config.yaml
hidden_size: 64
hidden_act: "swiglu"
norm: "rmsnorm"
norm_eps: 1e-06
init_std_qkv: 0.0499
init_std_down: 0.0
optimizer: "muon_variant"
learning_rate: 0.00541
lr_head: 0.0054
final_lr_fraction: 0.0
max_seq_len: 256
Each number is 500 + 25 x the weight over the matrix's rms, rounded and kept within 0 to 999. Layers, rows and columns count from 0. Numbers have three digits each.

# layer 5 MLP down, 64x192, rms 0.0644, rows 0-63, columns 0-95
466492533489515482537486494455484502492470475477537496508481510507538505512489508511493490508485482528483479475485459472502485563501489524481496507482526508506525537542534492498476542488457506513517539473475490503510510510504513495499510504470547512471531494495493507551492518478484452456
537475550487546512496453512440521457529489466473480518546543504478501548548506476458523512536497483452502510512509494508487501465506480506519503501492496538484505517467503476510422506469496473528511484550470507515499429483512489536496492518469464535497553536480521476521492481490492485511
442502510465465484499503506485499496548518440496535505473505521530528523487500483474438458526497519470471504530490543506458508534478442524483557498544492517522486490493519498491473472528513500528528441519440485544501511497493542494447519494516489488501485517507515522506467494476505502518
500502481549530499505526517497483479540493490464476506516487497521513530524476502501558457500483541469522511523491527467517499502507544515505472497508507473503500476466507486473503525472477535521498514498488456521497504517479529513522485459504500498477562496561512533538500490458519553460
505509531505517500485515519481503519498500513521519504478491504517484517504477463505476524465500514487467499464503491481530515501498492491534510466546505488514512542494502465510523492513488500543533484521522528482474460525523521487497465500525530500439477528528438521521500503509523506524
487497552498526470512543508534537501471491494509456476490525503531481549489485512446485475542479496482524476517524503530496469455522520486525513497492491496503543558516525497474482492483522499478460493510522466472484498482543508493487472497527478501443475462535477494484460497446456462517
497484523481445534488508501512486466479523498515551513490510528495500484532525468473473509486503466479503527504486497476505461525509453510449528467476503516513497525537526494502496489464499461499512486485478490496499501515499467468510469498549563529485504507504498554509518456530524486496
495516503464519520496539537500473514480550526475540472524495465512505476538520484459521468501510506453464534500506497491516551496468516542489488528499465472512472526486528492496471529473466480521513505517490459486525476520487506530515505460515477504504492490548538502483485479496488532485
514563516498471489459456494499481496542488529545484517505465520488505511468492513477514518467515544490475483440501475506454536510503439456481486515530492482494577490477517500455475522514524504527482474481517527512496541504510499458518482490447470518489492460514519540503486488495492520510
468506495466504531489469454501496525537534536479524473463475555538490530481530531498526537482504490487489470516524525511499519470515494534488521541484478474493505525499505491544546541517522489476551496481529487503506514523481506476513501491502492494495528504516499511473545492495497508536
534491528445494464487548438500483498488535444548492528488509466498488516497491509459544519488477510503468503505510508512483524513526455467491543478476480493512504494482477517476486555489503508513439501472492521528450533467558502480492515544499513533470519484479505532479512495467543480537
489495503470503451493479515513493509486504515521490469529449502491480490489486542471534493527537519524483514483509477517495503458515516456495520486522458522524521494543523534491475525420506510467511497518476479498523463493528524492479470512459500463483502500504502493551498490501474468521
520521479547505511472474494490439523475502503540474520506515443518484539535507486491513487477518506521501454474494481518497485505514480520502514503533515516519546483491495490487527491503501515493441513547554496476440489497517493482428506560479520492487474473496469488507529518479515475554
480509475497495496512511529540517456462532484499539489528454529513503475523503524512497478549511522453537514548486491487515516428491497488495491490464518528506523485498462513506486482505510530507515486490504476503499494512503482460504511476539524449487533519519506474524483459486506487464
500488480494477516449491513498532527505473500514482484511521504500506513534508500524460521523492455496484523509480527541511453506484502461536519502485541481491500492507449470491483465512480523432482483525487466506532513498540485481520503504499490434509506488524497468489472456475516529473
471496524505502533523472460513479459526456541478492518505522504515481479498487470476567482545519485442474563510489458496544495503526528534469492504499528544484483488526511505483468518492494509535446451477469504502497461534496505492496519530488515468501513523435510482522506483539478476485
513487507496512490510536469444514483516507515483520507527493540478532484497496497506492527484535531489481458501517517495546498505476544526492484472471503508450487477518508496488564493528485518533499477517479477517504506570475495514513501529518450528484515521500530541487480494521498507505
510506493536472486550490468462532506495518479523433475503527496502511505504518453553450473511526499482521519520475469497452495520538497492472507473473500505471502516478479544519484475542561500524511519489510515514488526487503537520527515530467470498478502512492520521452527525480484474459
474535543471504543539501507432521444518491511460536538516497500484480510520480485490508527497519474520530465495495534473516524452501490506528516458504542512500482494499484500489511499446496501471526440464512490469470476454499493481511478490475534488564546524467512525443496466513495502561
496461554469498544498437499511521512492515491529471490545523483514524499499486435518508467498531495458491542492482465488538521474507541499510508512451538482494470510517522544454499506485485472491492514531509477513470445473524487521497531481456479500487525488545452479519525475516514498526
476520530511524499479515494495448488490549473499494491482502490482527541479466519481485512528505545501486477490507523514483495496493561446473466493519478489529467517476528533504526544550476471548505499475486516551500477521535525477556467574490489519498498492503525440546500530490513471464
512530455500524467491511487481498544475504480503517444471463529493511467512505471468518479477467499504526501547474485513446479478465506528500504506513507462457535487475496494521480557509519487468510517521487492500497502490512526518488488534483501484446474466501483492490494428474485514486
506556452519536514495525529489504509496519501501480494460492508515495512508477508460532513518497528508505524484530518466507486488555524494515496505494502512543494533541536534523514476522520511520479472473494492484491496514518504485531495512456457499476533464478500482495505496498509508480
489484470547522491534436478520472512492499496491476484464512468513522454485500488558488516544449453496483515478479489495485493506512508523517476499515513528502544490527469491508463457535483495528469477492547528468460495471515487479447499476500469517487516492447483507498500451526490497503
484520469516505489519493501553486489488472522499462455514447470489483507512443533510542468531523468549470475447485509524518492531527516484511521480527511495499494473521478536503471479533529479472479484498490529538500504482495485535464522531543510541510508469517506515534544514520469493523
515476468545509457476489486504499497486494475504541477500531501523484503507482467493455560539506472469487500505491513487500515501502525537476498475455519490502532515526502523480479475551530498521478466489499541472481494493530509535455548499522524487458509507468500555504476498545466485498
478477447520502518512505438498470544522504498522528525495473492479526516499513486471499491491478548514451508512558492499498493473532467489518489491526508490525428467530520487495481466519496498452499463523455493498494490524522455502524534522481505499474480519485494519514486459501526477505
461567499458530483532491476492492498490512487535483500501467485447537462487521548501478476480505506564535444522494529510499512534525512478509528457528428439520486511461488521442507494524494483503527514473526517510452492507561478485492511497483466483548530528541507526519503494481489520518
552504500499517491494492503484518511492479561474487431522501480518460517490508524529534495470499501576528473482466509530494536497535452483527530532487488511491482526491517551509466483489510510496457495497492515502480520534499538536519493490495498529522507517461498529553485501489473502520
533535492482484478483524482483518488486517505471499518510539544470479467543525480469519514500447525497489516519501492448475496494543489483510529535518476518495505456497479499500449481524527503490491489511501517534515525507523489462486539538504496524514471514489518482496501497500481520504
496499508539526498522522509456521504480500524475459506527510502515515499515503515505515479497491485522512489506466496497519546475546464538516511538529519515506486533523509494513505491467503476470486486522489481459519522456485462523503500473535577478494467523480506541537458500508524502489
501482503484510501533524478515495496529522507511476492481478527490461539521488492482459485509485464494512513425496447550485478529499503497490523512520474529479483462476476535516518485511504483478535502519473515518456493486480508538477489512493495488493525543492466445494480487531536482527
485502480512518507503476484476464498492514521511538469530482469488490546514468457513492483508496512447478495529495499519528479496474504532495479525489533523513524506527529463526526484533495474535549477490572486515471546480459515439490504469491499494456493479499533534473505532505509465497
495498488527524519512465485508470517519499534452510473482509510466498494475534485448519503465508506447513537485471462515540495476517500496485484552487519460491488506552459528487472527487500530498467477456457459505503523545502524461457517495512526505460529461520538476551471480447487548485
471472433524517509452494491496545548546495517475476485483479482487498455524532487503486494469547515533508490533496482511484489480494539500501469514470519523494498480530460492456489512488513495523517494533540508509485485474535550503525500483514508468492538423528481478485518490441486478476
474537505488535479485505501507473465466496479511514515520529456524515478556476494505527507496523458483567524467543492523464475514509489489477502479512508475464511531507473542504483504534506439492520546505499542517516478463510450560480478497529486515508454505511480439474510515539478543430
460508487507522524474508534489464421511464471478523491505498516497494525533479516495520490528501511540499495501444565528504512529519509471502540465520465480524505510500491496514492470518512518526560528485467496514483533565467539503495466518435516492498512507465471498555492488513486498507
509486477493528499533469468494531481520516499486515518456518504526474475486497495513534458499457517519524473512473445535526506474495491506456469550522544515437538506500530441489503507489458480508508453464469484498496462522541513481504470508518506536496446528474516497501527502490506472549
534495549501499486530482450484488538503503505474492501494533465471505512481490512498500505510534483490516470454517486499524512499482540463501486520523525508518499483494467496528462490481539465533492521469501516480495468530516478511466510524486553529487470515533470521495494525479498481458
500524452498525487442484539480492507516436531441509522495495494475508482505503488484513463513504535532489514504496468537518542484503522479504453505502494508469475438445537514531490521488498479483498478521545514502504452503524522480488489526568508525504479507515466444478506475558526528505
478557496507501505490499493491522501503505484474471494490495453485573402513548519497449519502500510546525494494503514482487564515474510508471536458490547501518530517476476503548498512513488498491515482485456491502477487464526471485519563533494522531478510524496449468520502479504505543510
468486536506499512498480516484531472493510487521499512519484521468464501503525470540519484454465536515514477477520508480518503538494510488494498513532475513500492488486489480460551463510505485501493506537511480472483547531478514509490524544467528508489455512498525511509460503471392474526
503543450501502527481548496511502506495489535508514493511537484458511561451504529465486504498519481535515503529511501518495508536529529501528520455474559466491498523491488486521482506530555505540464488532518501496538486494523461487534461495463493539494537447477508538493515513502481527540
471512483499491469507523560489522507474485491458535493477508534489483540526509521471508540539515483540520543447508490502485527529481520488465513517483442478485513471512517466487517536506509474497548525531495468475475544568505493460504507492509518515521480478470488489526451544490522512486
521528459484476511509508526493510499512489485514525513494529544536529463503482516512500512489505483480509518502470484521536505504466519550546475452490492490494508513537493526519522534522501503480494487488499512501503472482494501480494482500528481453543492500498505506481497472520515529504
503490574527538516441508515484479511489520488532451499539470471476525521486498505482491512501502519471512498523470452466497480513495512498511478460521486491545473478520517483539475499506522503542511503490524502488475506480492489501524491497527524520466461501453518541503486520499494480465
476503525505526488525483534488480512534466522517490474526523518536489534516452524517535495559494506507501511508477527470490512471533514473504528523537494457504483516489486511509486538494549522490465488508491500494548488514475488482463484503501533488512516469529494582504471516525484505548
465533503483481478528465502475529542495502513505454526496498461475508473483499475507486508450524450488511478490488440436451524486500478505457528489523498481487503496493471479513513470484493481496469480452483473460482522511497517495490473506454469492505509488514506484505517481493514537504
510537478535491520476528531522526519493456489495546538524490521509469516513529489513521514524487507450475499484501535538492509481524485512528505472523519475486512516524501520514522475477492502498491530489486487513491504447466505512527448487523489506512444534519497507498508491512502502515
481453484436503498524497484470499478482528505511521471482506502520513541461507490490490477483525486503495514494500506518470488478446491510525488506519538453488499543520502483472516469520490465467548492534471507490498526575483496491488539527512438557488459584502505517495494414494480498492
553496487520476509511518481488496518523511507505498495469489512460506510498462500491471522505522535505501521474562514463495528499520489536550516493496525541468479469490468497505478504508575517474472473477506492450487513465551477467480538546565514473543506471499519532517453544522466555489
465543458528507462496483526535503503485522485474514549521525522488517467501474522479505499454480517547477517531542519534528455476484517482476532487483451478543515447510490533555518503466496465543515550487548478485518506557502505475524463517493503487522536482472511522559543537501547517501
478520473511476509501497477493474482522507505504510495527502526545487529512472479521467516529488509463498479513532488488482489481512468505496528496490504532537527460503501487540523508510513501510472488529500530516524507518514512459469502492460497524461511455480482452499499544484490481495
489489508480476458518521517491480502519518493484546490557494478494499479461538473484494517513507441495512534494508478546478530535518502486459470506491522488483519472509489521536456512479492511470479482499466529494500488528501539475523499509536515515551516473483483531493502517461527542525
489493492531508550506494499521494518512499539466473491479505481500517502477502478524472530502523473548544486494482492474473496506443546510499450476539525481506483505495495484511517479471502491506527481548502491484448532544538511537497506497492515501501491560454505496467547443519520480504
464479529474514474506449527479479496468480479483497513495505525520465495498465488531504508497468528445520508459500485522496542516494479509500459522514510474477485501480500506523487469464478490486503519492481487492484528538467502485515489517506511531506478501468545474541468547480501503537
501485519554512487480481529482532503471499481513514472479543501516517513526549467499474520512512534492513514480485474580489479510545487518496520499495501534487490542509494502461480497510512490495519494496487464462523553472499520504480451501476485473484505506482536515477479474431480473510
480544471443479462449480507501452488518477499487518496437502559505491503448517502503473515504487502504494543513499497515519479532508452529470502490489543515495492517505492475542510482510500450531519522523526512518492485515503545490486493502485519494535527500460479513540485544498508495486
503529518518448487545504446551536499511504492505498503509499547452494468506563500512446512485534477466514514513488500490466496498460511507486498463519504515483487495500511523492479497534515476529487476517484501517516507504516498457468480503441501426494499530486488482490480536491458538515
483474502495505516562511467471475507522476542529505511477496503502526420503507490468518499499473510490496481501489506527508495472555503457543513504508502486504510520477525479499519463541524483507522510468470483497536524489501497472517488514501487515503557508530488508520478472519475536478
520500557495538468439503490506473489526518490478489500511514513533537479475502531526537534498487521504453533515501528510500492489541445490499496496467472563468482540514508484538523540470483508497485472487480500482502498455510464501506511493490518492526501441511513493570485525474501484459
517510522494501482519516508514499501491499531543514495476487502488493476522524486513532503506492454492454540514474455481498502494516517523464523493521514462436489491500480500543486498517490487501519527516482539536505531494517514488483556538448520505498515543509535486510521500545526500494
495476506453552503486513490476504519480457502490491518505463516538475448545495495492537515499522454452475477468488514497539492505497497470508503565470497470498458482477492501495471505464501461577539497503501516528510512481484491516509459467542519519516525511486494528523529553504521505482
519509525486536527488518522512537497514529514499495507522510500536542510513462521465547464514491513522483479512523485538499538478497498478498532502513488477487468506467482525522495510482473513525516495500520489478565507531515515469524487465472526469484473489490464475503533469509472482443